Part of a small language model's weights: rotary positions.
Each number is 500 + 40 x the weight over the matrix's rms, rounded and kept within 0 to 999. Layers, rows and columns count from 0. Numbers have three digits each.

# up: layer 4 MLP up, 1344x512, rms 0.0427, rows 372-385, columns 448-511
# down: layer 4 MLP down (transposed), 1344x512, rms 0.0428, rows 372-384, columns 448-511
# gate: layer 4 MLP gate, 1344x512, rms 0.0427, rows 373-385, columns 448-511
up372:485390497459541540501535495548498475455535513521448585468384449588458539486526512530481516551467454439550473471478500430511485495475483525463464532465612360510552495538436478533508477444478507
down372:490479548482469504508486441579521480510408510566501496451408464431438556536406512467554446517514478538518521436567492496460459486445496500507522443569602500442519469518489473499528478529453502
gate373:532438382523543551459533453527518454519504448587407514558527454531384552527473579458541469497526469482523509541562518480482540495577543563476522499429482502537554491504386554502486485498435510
up373:502508490429538486486522529454422539446487484476506533487479541507493517514566487462455547489462495480542448480437529532466450450537494484555478529375374539521502512525511438452459479515563575
down373:498525499404493524499508404530566504542502440537477581459504537505444473441506525465533451489497490516582519489559473457520519477476536549494466577507519445576510565445455549450557502525432506
gate374:581477493524502549472505487500442480471460483492508529522497465520576529568503478460437564496549473452515481479459471515458507379448512520514499531584463573528477385459479468534570534432505518
up374:498444485533547489573527401524463403499506464507424508486451511453473519449504498499525556490495517551529506582488494451536377504495549468485562445502510470510477578595511524557480500548422492
down374:449449502496533491456478493545534488501510561483510514503444497525443516539537527405565462525520462568537521564529547529550522461443536536460517559449459456543531536580539508473466531454479477
gate375:475484509487513549520522528506502492563505539444495506461455561509549531545566486541481463563497509590511449447516483536530502523470486486467429431461544557475492515454513488534512538539502480
up375:437491409536556531490446428505449478444525533514479532574495529526532533474517527467548468500532516561478533536493454550534470521556510420547504477471506521518526474447543572580569452499480562
down375:442457523511454508477476450508463480495515550479513545402485539482481477470583474582517494579443486520518508477503474527538507493446544543470431444576521591521504455494495444512477448478515530
gate376:511454470505457518509519532494518563466480514538545532507572582468495488501495463479489517455515555486513468517455514519563472442566547479473514509543518522486435502521529456486488519492489497
up376:473481477517481427434501459463506497489435505477440469490550519433467483531491528523478462449511508503508479552525398527465463513491580494498507518490560481506457455519485502435522474487527453
down376:478446503517505486517539478497479530572480497431577454489447481517485466485485557577512428487478520486453473536531431524507547529479463556521524441528518508535501526518519481497599406447535478
gate377:505524536452476486467527532467476532494489457523429563521505531463509515502500516506504502459451523447480478510523448541470480482509514521468491485423483499481473545498490508533533515516469465
up377:514451456519462551534408542533513570546462503469440492496487544508493503463440400504514492549471471440457483495556505466522474501499475528505482434494504498500465559546483521497468550566530555
down377:553500495481511507603535479479604523551522454464537477473480490481584443528468494485483452491441536439560503521497461490502536532526466532551467458516488493551505552528486516490475439513502514
gate378:496495395497543581519518507510501461492574505555505428575431492507502478497521431455422455542527504591467456483541542486518551507556454378523441499503537544518545507478479512541566498485504565
up378:503479500471563590492508504476452476549488582494501451479430499545409459470492420465469501507536494535500444487531483588525579474502528508530436559567504481427500472437517548478530489464610610
down378:475529519495582476486570474481438514507553474440508522449530534483413422462498527483611568550569422483544490473514394553573493554550505569501488545518603432434551456534479452466491527510581487
gate379:520563463546480490442577592536499528544483532499463452523531491496503506460537491460500522490428544537511493484506498476530551482543461463460560469531499483454484548483518470509496557564561532
up379:512438511484500402575506446548448496464497465522552501498464539492500458490421462475510482439526514514543464511477535546442539500509454475492555572464445520445441451519469551497518537485449613
down379:501525526488435518564485564517435481449465503508554491537511566534476489520548502399448524416560481554479482579495488474505544583487466504537483520530484509498500449468451538539515506519528515
gate380:469545504494445438460482559529544566533489451523516487552519577544505474407460548471534517444447484556511455517478487496450511507461493442475536503449504488489502583437504535505550569526524481
up380:507525491488494466481493518464523529505548443507446457500489524502488543595457532502435490520398512559471515512566482489389568485486510512540500560519485475486594428515457537512455459470537500
down380:442529510486497548484432456503530478446478484548492537599505528457478525613541483465476541478530519487428521541447503487586475471497474477520469478420527370499502535599553549475505485508538488
gate381:552492477507448487504498424505483551565465409482548454518505438520538567478493552526477468469568462463526502505489503463492443477430460447473587534537492497527453463581490472518513462513492516
up381:510467460467468487478515503552500473573459543478568585438503476501492507553576492469528434489464521486489502509558506520555537506518460499609463598530536501513445423462420442545446458514508547
down381:497414484498464452507490434544465455515407475466466483435490487509534508434530490593503458452546475530555471551489454513528436516515441453510449566534491538533447541438451488500464473543407507
gate382:499466441497507472446447535516518512466406483499536535465514517498522532491457442495489517494507546524532474518482487495535519503489522468529529531521502479448450503537486483506597558494515478
up382:488502498505446534507570516463468547482459481496525492529531456542489448479489566514500571517496501485443520499530535526458515525476497523450585528523526492515522535510520520510627486608506488
down382:457417541463431537531470456515478476487521503521510529522469525456570501505525461432521523448570479498491546505453503514472551378515487516516494534393537530578456492527485540575478533461466495
gate383:536536523482478575583481480515489451507483482523553490486521486573490573413488532428599463540482505525494441503523498516469455503551567512567503552513511469485522467579496463498506502496427515
up383:539518477481515468483522577434565502456483504498532509498470466505466462518538423516518499511529588426535521524575498486518632468442473449437449494563625429445452606518456507479449439523498563
down383:492519497446502522500530500470517515465511542492604561524477472470512485442430492581435522520527454474550520496468492537498643496470447481533511490522592487464469497479509519542439489518470483
gate384:552490541535425431512498534493465483483536512460478524458447500537520514500476476496512535471589485487565494456546489515508501473493466498480531503440499463498510536484520536488517509486511548
up384:497538603502461405536522495461497467498528445519540443468427519474567518500565507515448516479534507520491504525519469480456423431441535543565539526508600474532542470512560490440575456484524574
down384:552489478551451492507557438467477473528501534484571497400472520461469512499504489563425534417441542554544496471529499531446566542515524512550543484526513513485610524453575460428494449535551560
gate385:505504490484493527471525499564508521472503551485488508584601520571496530522529418404486493436467443483515450494492528555475569446575598497513562480516495456548557462493460488542506498512514497
up385:499546482489496534544445487483428496459530508440477589526507499490507436505562494456568484510470459528496542493542455482502464523522522488473574484474504477584522519467432493493543448497495502